config.toml
n_layer = 10
d_model = 320
d_mlp = 1280
norm = "rmsnorm"
init_std_down = 0.00292
schedule = "wsd"
final_lr_fraction = 0.0
Each number is 500 + 40 x the weight over its row's rms, rounded and kept within 0 to 999. Layers, rows and columns count from 0. Numbers have three digits each. The size before them is the row's rms in percent of the matrix's.

# down: layer 7 MLP down (transposed), 1280x320, rms 0.118, rows 741-822, columns 80-159
# up: layer 7 MLP up, 1280x320, rms 0.128, rows 742-822, columns 80-159
down741 100:550509475497468514435519555525538453493532498400524483526520585522526545451502495447516425592505481466442562420497455509557502470517511531481528494452480481458578582438537487453532501558573538543473452519520515502580500523558554514554517536
up742 115:407505495450529504528498526536575524504500506489534472547538435503446517487561482546470526471508524524400497479498526529521535529555581443485503476447550496430495410499571485535515433523539487513504504396534492533570493563497556540458518451
down742 121:507503489461416486510493452451491553527430465514490501440485467560522516469446538543465537568458436446584479483468478425470457465514492560520490534486443447459481486493517502535506490554550517454446558501535461573494566487498536533482528534
up743 123:543500546555516468494509484537451517529450547435543437459514510471423490483521481512530477468482463486478529456553571520446510573487461535462463520493612554515499480481478576464582543458537509482409467512531472456492528551478448496506488538
down743 123:477510519533508460523508492452551579545527530507473500555457512506405447488558472487540467449533466500404502476540568524499554531535445501558540552508510488520533457462470571459546531490534607532465489449566539452518465504529550475530555517
up744 030:498427490540505517528485479543511558515549532494474501503490561487524506469494427539513465440484447501501454478418499459554569506515442566537466494539506470465553529518465468501531465432495509390446484563536428427444475501459494507470512482
down744 039:454443478495456440520515451509536446442565555481511491484484538478503507463494496518487510595501479475491433488478435492490458535454497502548535491499522548430473413505529452501564413569518529579490453484442482596449527566544482522462502581
up745 107:511526464464517575430529519503517477478529490555553496527595443490498576592420530440484539452499477527482486519521516549502465554435442497482370498483553561516490463470491564559445543515497465478438453504478512519496522455414555591561467538
down745 098:495511491500490467593527561492488538493476585506414500457503542531513515432499519450601498515426487478478431439484519510508502474539479554479493546506628558527487497525514448482503514502516562497523508520543567461504530488551456507479475486
up746 112:463429471493483485459495525557495482410530451497574504537539472472470421575489460537570452459540482486456543530490449495507467548499484538534450446408467467493556485458444537501484488500545514511492542566499425416496444441469504517502505536
down746 106:466537439479563509518471451508497397450540494469495440582492496458488513516418487486494500496485469543433566481467527562530500528539470476527508492574539528504469535496470443465552508573546498509480488478477523551461431477413517497456445504
up747 124:475477503444504541466513505526489532496500478466512475494553560565456533512494495495543550467507418503488519477385475534495456517530540486556443423515512562465430485494489497479541564521634530512488496496583473463542450451534521561519504472
down747 126:537553501531487494449493539586610478523471508544488527467502508523524520518420603467568529555487523460439512481540502536503496447558501518524493461450430538500488530497440455493497465548498523584445504539515485640517543415524479470560493479
up748 023:449483482486473569583526545535458539506521465495482478515512531510511456499532465512506466428504566461559555462467503470496542483570502584504495530466486571496439468544516481508519522427491576440513494436556498506556480556419497458456531436
down748 018:505478579507513545523481484454535415548519528513496511460521545459506517478425518419539473586537466514460510473490507487487519529429496460507513425478475527516511574493481487517526468527497395549511510530395483694476475460478519433474525449
up749 029:567516470447528512502498523545508523414534503460556531538480453449497482387525491536493532519504495514495427479488546506497446448543513555498477528532525489533471460502487491539499523485567501509488507506535461473500511466512547532518390484
down749 033:473541449457450498510464551562493518511515436507484545577480525543522456501456519536466539564540494533490461502496508513573448509519493478558536453420536459496531555568566491500509574503471486472533467504409579453482491529442472457480453489
up750 114:490459461530466498490538546459437534484438491538544533545561531565540551446460539446499431486517507508480502538514428504509537451551444531496446566495460543475455502491415437549549582445506466462511512491539399534474511492516468550512439465
down750 114:513571480527433490516481437476429467514449483416568463499518491532465605503479489546477568602497552548519500512458532516575513540476437509533449487515527540420437490514514498493477548548554413529545507488497441544492518491494509501509522484
up751 123:511547538442498453522512464493460515454497492520513510458526489492560537460555421505545531461526518560457445423498487558484534527513470532498588492450496479448547422520444489475526447520475529502535483490510475481521500506436518462525548516
down751 130:523515387525522389523451450448523511489534392486533501567527532453455481496495460527451473511487535515424490591550541494560474527490533470495442505506555475420476546444466545501548488540481517494486496534459496566426551517498467528463464537
up752 114:463485493487502512419496427448483534527510507485544521464579559427471545506546547482464569449556458486495512481469498454552509538469465532530452528537583441461522516497530522447517466511497538450510409478513517440511555481481603515507535462
down752 118:530480529560469507516485492493454476455480447539461530514523514471525500543588586514511488528526462431484399471457514471568488468465481499569571511527476443540491528515573471538480439499441533506457454548519498550517553519552442480495485487
up753 130:444466490443531488471417502511410448503493478561510555432518497499566452590518493520545566462558522495480482515534472460555485515502460472473495473484512527566542506448466562511501518429489491512443403432547558530545455443441483534509534494
down753 124:503487459425547485532539494548499480433513444516527447508527459505487557526485443521475469468574517454558528501472466526531464510543449475496579490489573564529485407538463476457527504548531471501539461461478431508504493539468527529446528520
up754 124:459509446464492508478526484531516483437546564458511464509483543518474529467542489441512408514471461450423477553495493512474455511482495531472525515563459411401483428521494490506483518449497490504520480511556493529513562497521476440490503489
down754 118:460510471491522494513463425534565585476506474470472565431414485497395500475445477482522503517494454562503460601463491524512489473504430467575484522460489532515491500512523412621518507488505429526560573478480477504532556558533470529488433474
up755 150:548521479508479522503409484554527494482450535472447445459528518517460499540512466495474524442507517539476427516543494472495538461443495454486537459462445553429422471530515485526518543452578513435465564517592552529488562477505523548516567482
down755 151:464473540557565449501452480527545458472532451489576461470479520509479513494511489540497496539457580519516479512470556587464529495508568515446489560450522514463497472495454524550528471481540538455534491511444548559550462460473514490573528518
up756 140:485523529453538526447469436490548484543577487503558576481552488480484510474443495509514512465506539407517485514500531549481466561445425485505440529523529527568442478484432583462477478538535437438517464480492566450518442462395499500532519405
down756 140:423486487506502541428475518425482461511490427477527550496568457518511430457438529467542513504452468453463509534535493498406529486436536569365528517490470487502423574513516520485526479455498460447520511528498509547504534484508413506559507466
up757 102:497495487482524500534559483520520559411456503519466464507531526518498548498483532533503457501415451511548510460491475452500497536455494624540447530426527531478498497497508511472477471495514499517438525635488415468456546467466496499530514537
down757 089:517448592498543469494457549513529487482470551546452433447553434497508474466496480520558509519549488416523527502395528536461504575417495535490447530524485483510464475532580513472611503569439501494527456567478527508450510538526506470516480459
up758 132:456491501457539487537554454506550546471536524443531458565604432555532517488565489569567440533549557532515488486508515430430501515506491494464448495458586472528460474539525494524486450485536511497519536447479437428497515521395556495493531494
down758 134:503503509490491464466518479500523440480499466478489494489535452484476481520478490514459480522491504571555521516474507505506530501467565483538443480498507475482454447467542544513543516548511476518521539538457587530562504401514563485516469532
up759 021:498429516492498503495431490474490548427484525523473468482524512506505503443485506519479475496465554547548551523522508511550575466537518536472524502490486494488484512515548575473502488453580474453470500524516515455501471469532499509489496445
down759 009:546513566561534449504524511501547440506501548482504460512438536525524506507493519485551478620527481507446499440457478517447505477509544456517534437494494543473501539504493479517507457515541487514481492544437507762470493492505493452459547515
up760 025:546477505473434533472564484531393535499478461543477481420574522474501505515505538510450523438488483497459535472491502467523487567472452528547495512453532472476564489511528517455436524459499507466456555503551443505537471495416546479468465475
down760 019:473488467537515515607482489473534458510460480486507522511405484472452496489488574534490471562554484484486512496528475471471487455511558486534535515460455524513501461489481522497517469517413491481554470584445473728520536543510467470473483474
up761 140:596476475446552501468529439518522514468526442459513469448490483521438460467490537547522527453565415426505451501473513547442511532564459498458494492491457460490552570491515492479518468466544530366550522494512539526451526506489525581548553496
down761 140:469540502576558509521522537413473513499499508472469477508543540509533479400496533459496486554513506494465534490533524471398501542459447505520474493505469525494467533546480457509532590534457469531531439492460542554457595475556442472464546473
up762 028:517484502523434447458461485529505579435460504534481483575564457488472495482434474481555545462427455452416484497448463484526422513489528497474465520493554491457511474468454519517530484494582530445449486483585507496492461446505529473569498477
down762 031:492511606529496488553465457454522525443513481473480449518479540517487516462595553486569512548544489500528471391512512460477545540491510519505504482490582517548529505509466545498463469553519528537451581564432449563551491457474530529458560517
up763 029:563527537580463479494536513482512471486483537484480508502473522481507518618466517508493596481479422473511531505489499476511490534574453602553580533519483514507512486510501490467423460504508492484466512465501537491543483463446489459506532461
down763 045:502513550409400494474526528549507532518530465434461450506545458601515495526460473453537542436482579469481575481471493580507510531475486497527466510473482518428523511511523382438462530452459603578489468449595498533511532465542553528556594478
up764 027:530451525518523549461445554426445618467506446499485444488566462479469469485472492502504514419495456388508486544411521401550465490481513464510452554490425506554498517511476524486426475404526482495537570519497610498518495518557570497553484452
down764 019:563522526519524468601580496572495506481484504480566479487447568537505519488532511472507516506509491555482502436475451481518492506550517467480534433474426504526538510575439482470511505526503495572489500493500494588396493475492458398513440542
up765 121:497476481541524432486526470402469527495437463413516505501480517483543521549486466503457535479565419430503484521536533516505436495480469443636544547508506493482512466587514507490550517519491491471529563509506454470473490486565490514558510483
down765 114:542524506475482470504515496471505513475513527529476494476471558533484477535523483524533461540508494437527468525524451518475494592517493526560559563457477490496446533466530517508454528517448484522584477491400500648499529548434458499519456516
up766 105:537503499453562506528512474467512512451422544526470546463459515464440498497485407507470547491467445490565498385434480452493445527457468556548466526512530493475500581551477565503537456469505455514478520475468506383500495481473550503488561506
down766 105:567484497532513522471516475552494507466519474516508544477492528508468530529535495507575496526548514536563493531455515449447466558431451496507473470462483483509517510547539520540456518559518483599548523513441485482550469563524560500489544563
up767 133:536464515450518585545466469491484514456496471513478486419479573536448438488570496544455498530516475534512506496533532467477501474470452498511472436499484413464533473517528496515531544444534422517470430523507507462571434495445532505535526501
down767 133:542491510521592521473506560479452530530581460553488482491491600473532576557526465520499492513478538548538438499505506532500567497587537435455440434494481543439571534498528568483580550471526519511536487578407452492525502543450553455461532524
up768 126:571519458513588507494490491528500503474458524535497475491538505480440552451480513516515450473507489517515468520481552543452466456540559513522460518521481524430554469446500528544469565492565513431417464484521498478561498496496534529461454521
down768 124:552583454617486579624478488514556479449432471499497571514476452490463492593549544525478502441479508567435460502549527553497471499489517469506559442454505489500430521492493445498514383500432438474508452513603573449533470504512480512432514454
up769 101:471471513466454450457551442488520485524482512541402531489495519596469511566525528487472508559462561490496528453502445478488514539412536533468424435465542509513538530516488523471542443558457521428475449460461482474513565471464486572482557520
down769 092:491533446525546583511483566546464453497523483461624516504474458453539479457490449504566491479565464506514443517515492527513545484564472488537590523515451499538493483471511487537515548475531475577525499560495518522490429472538539412505523493
up770 109:504482517512537544497511429540517538498455497522500516535564563539530514618527481521508488522471470493497523483514470516536480437489508433497486469445416442395537402532516481455559489499538524481409446466470518473508563509552435537529550568
down770 104:459475501430489489459493541489461493511511531496467455466507510456460530520545549517500506449491477507513508475443459498444560449547539559455496509527509526498553557511525458574484456552495448516504469512554526435536567565537470503471509526
up771 131:506507527537499487515552506496491504453590463481493555457486489546538488448502485447466446433468491491500473491525447505511431467509535605467525479453559506476558578466570530514438542499533505458436549498539443501502513531501475542439457461
down771 134:488470477543489541520533494505519540469547475465531506465447512399522481539465553404550507514463452516517482479559479565503494509462462506565422534425530486544451509475466462545501520458426499491505470466540495495458481501508444444453477509
up772 029:483431533484488544517485440475515532443510481408541481475487500525481574520609561560487523437530456551470435509461528499546499527528452516576454485508528491462554428489532533572508494411543495436470507489501462436541454486521495550472502495
down772 029:488519496487498444440552469508447497524475529500447568510473540505525608475437500560532487569561502472498561490514503497486472539455569499527419433567443488446553519526452467495517511514472497525476499450419506583451485529482491436408521512
up773 019:536488497472517511562442525527476590473465498470552483474492502596384468491543484479433489468460533499473480561503495461524448504522526561481463552528577465496552539540514495498468517487538482473501510493522507412478567510566506498488552451
down773 017:513517499485446504556459556547445501508477446470479517502553491542475458533514466503430529556468546497530502461536493482525474525500428444532584413489481476435481530546526496504450498565491556578530542481413528439535546543561484498475491467
up774 109:497429517515466454479526453532505479510494471442472514486541600568504503520449495528520508496465539515492504463577499488517498516451551433468467531537454467476567499523520475476465514492510529478447476475513495544473512482435478464519550519
down774 101:501532533496503542472465539446512562495494506497521539444496416464455465469504567450456460481524462503533506534456521491455465532537459552509594519491536570528503461520523459600541502478477476522573542520487486492531523504539507501527433480
up775 125:506417556498530488570502546505530540502573473542515492450543543490468475439477545473487476498472511451473543484584471571519556449525493529540479540472507567520491530492577453573533500462508541492529529522529402476515447480484524508518491458
down775 131:554501503497557512604515470490452437476519527457519515512489504419522470416434517492433511473561533529457482488583453509488465551459506446516534511532500555515515482526520410437606505488473466524507506496492537568457510489382481424477389404
up776 028:494444391541530512458511534531483505483482502496482536402539480462446469474455493465471503476555536506474552484516457486510428507476495522529483466460531488467611508543540552460486491478557516419506534550610564461513496488435528583494533526
down776 016:422488510555486422538478504507472496547498509506539483508504461456554479455452478513495525543486348539468449405480475519521493511457485489465520474503477514475442523476519511489538471514478508524511508476462545500492491544538489388486486551
up777 126:499471500466473503449471461516485530459504489513483450485552533449513462552470517533511502518446484481496501485491458519441454469487481536549491461457541502524457470507549453519468519493533455526425475472542427449443497494499485530504516477
down777 127:505481584500447469530496474552545528411487531478461546501494491544592463479500497469553442505559479520531524475471533442446472479535440477558424549541522464446510530481505459563500567496449473460475493571539568482499556559514509477542464452
up778 028:507458458551467533493489521535455537475440484461571527489533547432537500452541426509445557430485530526516449489454456483574503548527528563510481499501447498524538509590507572495475583455612491444474574493573539486503487478563491507510505487
down778 022:476509471543508447527505491538493451493499506466533502505448525471518501491392510497524482658566499469519481488547502521496566460508498461509458462532508537525480508465533584431494420595451489574503500509401489568465501497493418511471520526
up779 127:489536484509478481526511541457485457450487519439552487490486456444477476479551574497536439419504492553505525510498493507493576533589451533470407543512517507530462467424502509535457476471484469458464509465574468444532562490482514524437508548
down779 128:581507516495475487495493428485480555475483420477498530510479462457521465449518512492483480495515566490522497531523528489512507446488516519456490530524399502504520518457555543508536487451519446529524510465471402361434521496455482535504468486
up780 121:546449462559543522513460485568447502395537562487544533572497437484435497456481378563561510484556541492513479519462534505468518497545489547472498538616465515505502462490513532482453533472594500526470570477563475514504407443466504481500530497
down780 107:471515476486496492524564441505459504546493426465543506496504500494509454587462609461533481509454511462473509482508524460495499463463531455541523460405529560477505503509533521462459512466511423448509495517467523525508592509544510552532480453
up781 133:494458536549499578464550491491498492517482447446525562520480461488529546458500455443495466470515555585495485468486493507418470473541528468486480553492528509561469480471559441472480479448534438465494480506500485463427462479494555524496484534
down781 136:503505545506485532505450500463537396553558428533500532522490527512565514508475542460461496502454531545499547472472513527447524467465518530439515488533470432406468512477496541585478498510477518461495508465464509498541481499557473527428495466
up782 142:424530528410504487513506397499456571493450456504583495516486508549575520420453435471487538459509541527492528425511547433443430452546545563500454521498521463520518509415491449517532496467568458476532446489535474477455532491553535484459530515
down782 141:433519487474531478525497481490461447546491500538436449539532489511519532510538572486494493479468494489464631490520473448543500513486498536493522454441450463452466472443511472510518445457530532492491450526516531576498523452552490483430573526
up783 028:555409534500489508448506488528434563537486498440498465535522470485477468475505504502494535364548458463432505474500529482488524550503459498474531502444540513505524405528475548472555472511479494380498547538515530479538466504477551545513529481
down783 020:460537505543487545548570596520444446536443471521471549540456526523535528510549473576497500521571532462530439441481495531486502526502449463508519494472533457489423585515428514506564499525548506510522424488463550631444562538491468497503503470
up784 019:558504522531514591524469446478524498475538522491503450378545412554511482455428480459520518421473537461533492410450520482553482526507466478559505498420530501457462585526539438492488515433512497444497515402520504522524491466516518480567511490
down784 007:526459563484493480510539526534513402518484486483470517549470562492526496512485451505549500578491530554512536387485483526517540499519472481495540424467476451504494554574474487487579469551510499572501462491373533630526445473526487416507527527
up785 139:396457516464536514570454476531541504541508464516601549555571405462508576426485497537570485470500475505522454436438507489494503488584516508492444562508531471453514501480449419489537514474544564461531481462494481461519560576552482552523483473
down785 141:422528536525486499546495531540465380469543444497493500488471465507515523451516501474544405544506510506502539532497455501577526498493483504563577482509457500500514519506485507443470517504535572470471501458408537491514501452673482490531545519
up786 023:587505525573523496393495553524431563456453495438510527456481495479498541497446501504493558448525508470508535536541515508475549565481448561564517476505459584424590491535562504496489543459617493492449536471539491473500508520466548565472521439
down786 026:520536541583524507590458606528437522536461493424490501502518500542444515485487484557453511478509488548484472500560498530498501490603446425485522525550524488494406538538577515535490526485465516516514518425505550527511521586514475393520537493
up787 140:481448534525467492527482491502519495452461452494483509462521480507471484482478452504496588507576543444557523444486497484451469496490519522514413577453463438509523539476388490544469467509512530513484452487553457504468511502504447497593512423
down787 130:493473524511451458466485515568523483559480504539449484463452530586491492490547453545490474538531468504510483395469474502452477565508521491499517499486503406487481526502400483478499497577487585459543468435476486485543531472563504528505481517
up788 031:550525511452494488457506505517534560512563565477521513510526526546530479551538500525456488396546498463468535512460506448513486512502519556540588477527467537422551508490531497490492523438527550345474498550481466501480521420554462648452534414
down788 040:510447596477557496510477482503482405409526507595517485468476466509530425490475506448545500516388497505470485608484515541572477471539436496505506540506516464523448508553505512507497499503534520550542500495522441664461487503488527497524512534
up789 021:448496474501549499486402485544411568484493446547532474475591511489510483530457539524476585406473493496505521525534564471471489466510426611488474517460531460465500508509492542492537498492537485452460537541561465501521502518472542492492519434
down789 015:489536451587529498542505565518470598504489510505473521511530527533522508489531528474531415502591495506490478464584543467477574539523517474550503514523510507564418505574484494504527467508489446494522444506469589493467574527549479510510487499
up790 025:533486471483492500515541497525484598516444532529486610451542497485524462480464452520490499401466549499491465495508535496567530510468448556555470526425467453443612512445529424409547468387493493457507492508546465463559473479493516482457517491
down790 010:525497580408449494486623526475483434516504506484466563482543500577542498499502532493522512578485495503485512478509455465461546565475562440508486449483478524472502486488542508484517488539507485540491535535463537536458592419518443476452546463
up791 020:465508459510499539429463462519498478473477548465476460472579500515528533466457478497468472503472479498506444538511496517543440487511482500540447489457493495455555514529527442446480548418529519501490510530526549550483445559569467464486594439
down791 016:530438504557468530474497548510451468520446516532483506498413493466480543568521495515501504548478481494448540462502519499504498519531536525509498476457449529496539494490441525498499461505467473454495525512463535766518505484449529447535532539
up792 021:482448531496444570508497449590471554493449465462437505498502476513515561476499457474497491407510454481547414531491508515493539487516440510534563501489439498447538457552531494488414541427441495454464466425582412486512530501501525512513527407
down792 018:496512474494537493499489495510482491459463531500522525541506533466444531473463511432508451571573451511501439526511518514468469541526505412454486525580489410517498462524492518461509509472508495533493451494442521680447535448449475433436465524
up793 127:517511524442506508574501493553450487518469498457508465487567479485520543496456483488511553508491477556484512409562499501504465419545514515490527510517444476498556528480516467530464470509547513457533482486510453489506484519470549524480538531
down793 119:478522469540508510464523520465509498503516480551495547495505490493471559448424505515501499555477557506471486485506467565538517539463522424469493457504511523518559491461498504467487583518549492612450480485493515500489544466539572532567471519
up794 103:564487452479470530439507509553460492488544521501553511475462479535491620497443477523550491496532493446487471490523447477545442485509443424510508496539485445447505397548456493502416539524566502488533512505537459492515429554508537492490523565
down794 110:485499500532529563508495479498541458421527444545484482511471593506431426498474420550474441516450476527563583476461549506490560484477438488471524478533510478509419499490518556509472541441474575529569445456433497422528500497537450481507500518
up795 116:504423503522511517379547561556508551515474501477520465528492507556485589539500521496496522492465499504490525501498450533521508481441479512568456512501480489514541515484481500509522497493532474437458505501489471438438453491542502581524503509
down795 108:552584506528518505441515519451549507532537507507519448513501498498503536480571522507515537559507551501531530499540478487529474503543526568496529525478499484500478546452464506504522545540537531514514499535512468449471527462456482491512494555
up796 022:519464504479470532478524496498470485517400479459564509512508507492467483508500449524479503446482423500594534551526473502481480512504489563482464552516505479521503468568475536484492549409611494461544490444564504506587475502425576491504521464
down796 022:498505518529502496541484453495550502501635486526489517460519550503508517525550524519492496541468521484514506486493516502458478430495519487485553445498471404544485522441465501539489440518481493435552514482437467614555522558533418502541513495
up797 114:485441420393525508449471476513425561513456573500468485531563451519499534570511504486458592489478502547402482517549498535560496465440527474562500469522470517451560493479551472453484498457529481377551502474517501460521534520498470487487481459
down797 117:518512528457548521489484463475438459487530496508489515537457588497455524478512497465576562411505556400556567431473545511513456431474552461499526510544485493510500516472508502539506484552516511503519479468527588431504475492538478465474474441
up798 024:550542532499500508482471445471438514546541484502503486543511471618436492500436471531483519392469494468544531490520534526511523509527464568520507481481541500463514534543487454495500473465508455511465513475602538441493429538480554522526595383
down798 026:461479490508457477518592462542549494489553477527456487529541463441471465533451517552524554537429504507540511485511549541518474533522479456466458519564488499447544488496535517524475540485489472475525485537493477573462473487491471439565421490
up799 145:524499428528450539437492571533478484468397498458538521495492462448505513493476481532426471476508444469444494481495482490514539540438464521483519538497466517545453439567480452456493538498429471513494519514595493537507507565533487511524498529
down799 142:492527519505523460597519506575446502493516540435560545534555443475526542480413469512513587544451513534479497530474391448546502479536419482574442481517528496546439550441532525486485506508506514487508527446504500611457468542507505471541474533
up800 135:498442545568495505498427504502450510545513446460486512505521503508442449531568502557529492413490497441469519449470546457490511480497492487480516512439525532539546474487498501483489433488536602503505536543551513524518551478538494516551532405
down800 133:487521538514528485519545507453475468542490509517419480522467547490482500485426546492479522499540439536616483409479435470514589464513540474538538480448553530383523521499499471506560483522486485458481428508595528505495509492565546517501443489
up801 139:568511487449496602514492439451480519474487473447492509485478507496535489503518477492404540459527476512595485465520541513487500466553466520442484456581457530392516518589469472531501551441565470466485437542490489472472495450510536488518477551
down801 137:441544479414516518514541509593534473483555602401439511503537532517513520498524443479486502506521573489494543547523501525517499467513497476506507473432501461498414460525444570416503442632495532482446472422485477534550523495485414456476565511
up802 021:516491483538482487492479569506438549476439527556545499545484486592447488587546458554486526448510471547540444455559490458566564432455489493502508531481528477492504499582557505504525508444495523487507526456621486497501431474491537435490536414
down802 020:543497524565453529446537523513524461575566561494501489451471513532475522499503575463514444528528493508461494466486486455487497580501553498495537391502449516549486509468464515503502514494525476479450485547463485621475510495458445425490504502
up803 115:452484581486490550514545463514527454475493557535496556467573545478515548410536564556553469434477516479484494435528478454471528504528456537451518518600544531558468519445497527529485485489496560456477513499528499447500458518398490515452423500
down803 118:530487494503492470507519565520515531433528457502430520453550579496480547509510541439556426525449554542466476504450484439463570488553502492486485489468531422495468532543544503538452511477515575445582456559475465407544512579522495497450516532
up804 119:507486524497492543471433447476416549506443562540516490491485476528493463473504473481530503461521474466464513512453487534495496505513468520518482494461568458547490507477490545518478540518469473510505483509518475426505521487504570486531548466
down804 110:488431531413507457506564506470540481510522486555502463431477581508519445456531416467501476542467566538519484483490530510450530461465491503488458487492460466512475561520535521577485516555511515509545501556450504504502556462530483515528490443
up805 112:543496544442504498462539444503505525513559571479537556541434472513523420507559482483524491504589506484556552551437513461399480592377495564528458508467518484533510580467514457535487499476506567461451492469486528500515476478520508547522493502
down805 113:507526466517485502454516478415490587513518547454520463482528512539492470499518426481531457546495463476442494524497526488458459426475494527426465524474528501495513464516498491429514412468473490463536516372458559524519451538467557478388535499
up806 019:527458516434537479507526456480456523498523541491516529460543481498436491529483580438504526437468476494522486491505502473516493500523498476490469514552562529474513463463518477469477505509522518527488536497569503466506480422478632501462478529
down806 016:493516507515481454569454516494490531500523458478478499529572480532536484512503518513431524533475528527516510520534484507510472479506473444509511471450530531473463510501516502496467553547467507496535511498425520418529529498535445506495522456
up807 027:442477457567532488519496477487430539443499529485519450486517499497453525500479471511522492401524460407525541449457521448576504560524482552523516476478523515452504462492534619456478506441535468358506497440538531500519334545495535529456518452
down807 028:539471533517543484501485529524478514461564519574398489526508483467540518480474483436425588530524475452487513523455479501485584486514530502484466488546536578529512509423468499426473520486557477429486456485448472481518505511461442501447500541
up808 026:508444486538460511464497577519450504417436471557479492491557519511517485513533386533438472449428431500499504542486439482572482530592458501452491549505587483510497508490458589519507551474532553418421534480510568485513491465478478491492521501
down808 021:521498515481454503521525505565559403501525532438485499521458488494489479467439508578472535598497411480480517532514507571506445484569500491548486463492460539480433453495508529471446457517460467577542513528440477684441549451450506423461503561
up809 021:558522492492502549507475505534467516494452499533441488525571490551487470537529460492498446484480496443485504564478483448457444488464481596530420558496492511502539539459557549474421491460515549389446516483523433428487541464536545510514541485
down809 019:470507450521468507574547563520482481501496463507499515493541552453452481488556480504449486579541551506487498490524507469468503528538513458520610431460481514509473551506510520474443504592461508510505520512437564442519544520519460490452412437
up810 029:512520542491487474461489509509475534457486457402475550523518429450424472528486437506533566458491476510556530499493452495559514514544472588545418509496534481514571447546459517498416481460535539544436537479548436477516414494435568483508564477
down810 036:462514496528514448482507480514500533489513497421503455529500535517536533422564509515500522512514521482439488509439483513554515578452502555530516436520489471532539522443519419460468479499493553568534535467491477463455565458510438547495519518
up811 121:480483507530452557512452471503474557452556526470433522439507504580527425470406480460473462432519530501452496508564632530512455554516483515479538460480562428496449507499443512500437610479484493448477493470583538470494505495477488476451569456
down811 130:504521462496490508494494488407533517486531499468476457470552545545449520511548442499507482500498551503558555489554588551482481564481506494555549525479467501497535470462444452474530539511474506505522515501456460494507497509523503545488585563
up812 125:495441491460431532507543536518522470450443545513512553446495522525478553508522485524534468430466504472446497480501495515557561475544493488466535608511459501408523541561490479491488440503492417472489516578564498478523469451480482501498482457
down812 121:449531507556456520434426489498477463602478517464543552517510543520488572534545506450523487517498431469441504575488521499461458517511460489420516553474510518529461516492542516526514467566493498539484455524449591532491517491464423486455515510
up813 019:535496551538501535448494486521475521461546527486497507584537466464518545568541475543491557447501460507502513469456532442486477450478542515605493484454497492502485432545498488525489471502530501482464506455533502485511415488504524448449572464
down813 018:512490494424437468536474548517533498528441482519506528481488519489491482522464510493535470498461509495470518511526513578478486434552488518545482507488505486435494428483523502465520488456306509454513485506522513616511551553493456469513515518
up814 127:596397476492543533455571497517538518525510500523533505575487429482560448520450483510484504475557460462499541496504555505459454536474530539513484526497570470535558507462473540542528593521578508559498439463476511515467477465533528581507616415
down814 128:492471484562518481563515524521484489524508522512470515528499558452452507436487528514463512579546509563439477501490510473540473503567518431524479498532525514560517476545537460418455486554553460502499524553579450536501512482579489519544467514
up815 040:497489412499485574496469514544443557497401434502509521559543404487428524476496500618552552412445452528504447510494536534589486452520501525543502489455511495411483408527451488498494513469526538447503445501585489454552532468378522459527491469
down815 050:524496504553499504469530550504447454463528513518486545579576597486469471473447502422486489480520468501524588391482503498535554472476480541484475495538512533545527480465502486522535563482496487552582527497504411638446484509486527497524516482
up816 042:476490480374462520497511523554495534539519575569488521476498491524449463481510530479483437451496478477459479409485468504482466476536473498460491470482505429483495524519526478475579530415470486442500467522557548461504487515463547495500533476
down816 050:477434571498472487481511455483482483493503431531524516537485556532519431535494538468501554489509540599531490560565519430501524509509422441424469504578497518478470544552480536516462573481522538497450476483495509531482408524451430524521497517
up817 137:525478552479469428519510518514494534529444555438479518567476479518551454430440500462549549422490488526457558500531541408542440485503535520526538555537511436483507556423525466410430489395486488433527506498591472468503503499451543579545528561
down817 138:480540579477569437441508387503516421529456421492469545568467551492533428476488502453467515503454559530471497472493545470445581485458457491534492486519409527467468522496546503432476482498459445581507450455539566552449452517516529494580512463
up818 022:462466502483504577483460493486513530508506470508546464538532450465467451519479500450490580446505461493477458497534452522496460475503508573492570490468512563498521531553499483444559434424509459462431468502579480519496407445507555536548475481
down818 023:512525523558435489453465582520482506477526469510560508526504564505521471448451568536495501521507504455516449463544524531475449522520487495454504493579527538523422513452510584499493547528528486464519463496460483438500465529450478487523475550
up819 122:529519536479509454500412480539435513473462525521497547522576455502395489488482418526505575514515451537517522519507507465514513448489439550499454493511583473507507463495544526493492464462508540500402552471610476502520459489475466551468557484
down819 134:423476575498486501509498452495518443524513580505488529467527562509428525526446523492563455545467498509519509503582499467438466474447498493511486506553534524420481494518539475469509482585552447549474485509512496573545486545457491549512494636
up820 124:505462499430503494513508550564466506498491454509512475500444525523415436458438519437537498467419470431501511441492496501536509450431488606501439524467519548533429537432514502476536489459455460473474548502496463451490511476448467526458558552
down820 120:503501524496474458470463555567504436500464487568464486519437514538542525508546461501461547598523531569511494462539506467491488438594488542520503473529533508508535516477514428492488517509526547494457587498475470523509517483436551443435535472
up821 019:530521518516477475443414543536496598494490565490465481476529515567548514488516509540436534462472513545440544488495462396480528518494527501525542457472490423435583448522554491522472471424572518474455549508570465413491502487488544549487421488
down821 014:502451511540542541536490539514486447510460529507494494493448473507431577519548467547520501584493497493480479506508491489529474485543516555529485474481465479501567493513492519516471448501483529480479527479408498765512515510495546473490505516
up822 106:467528545484497537541501465511567458523479480411472502444495444411570494470576521553506456517464540528500471500463481557531472551436436479382432513481541428483485480536506533490417466450519530489473544568577477480485553545429498471569492505
down822 105:503509514529497500496509539551483524484507454531520472513536522531545563502523561433495557538466433511467518458520498445463467469508489547463509484487540437543486502485551443484463495454489486481505535497570480524568484483491521502494473475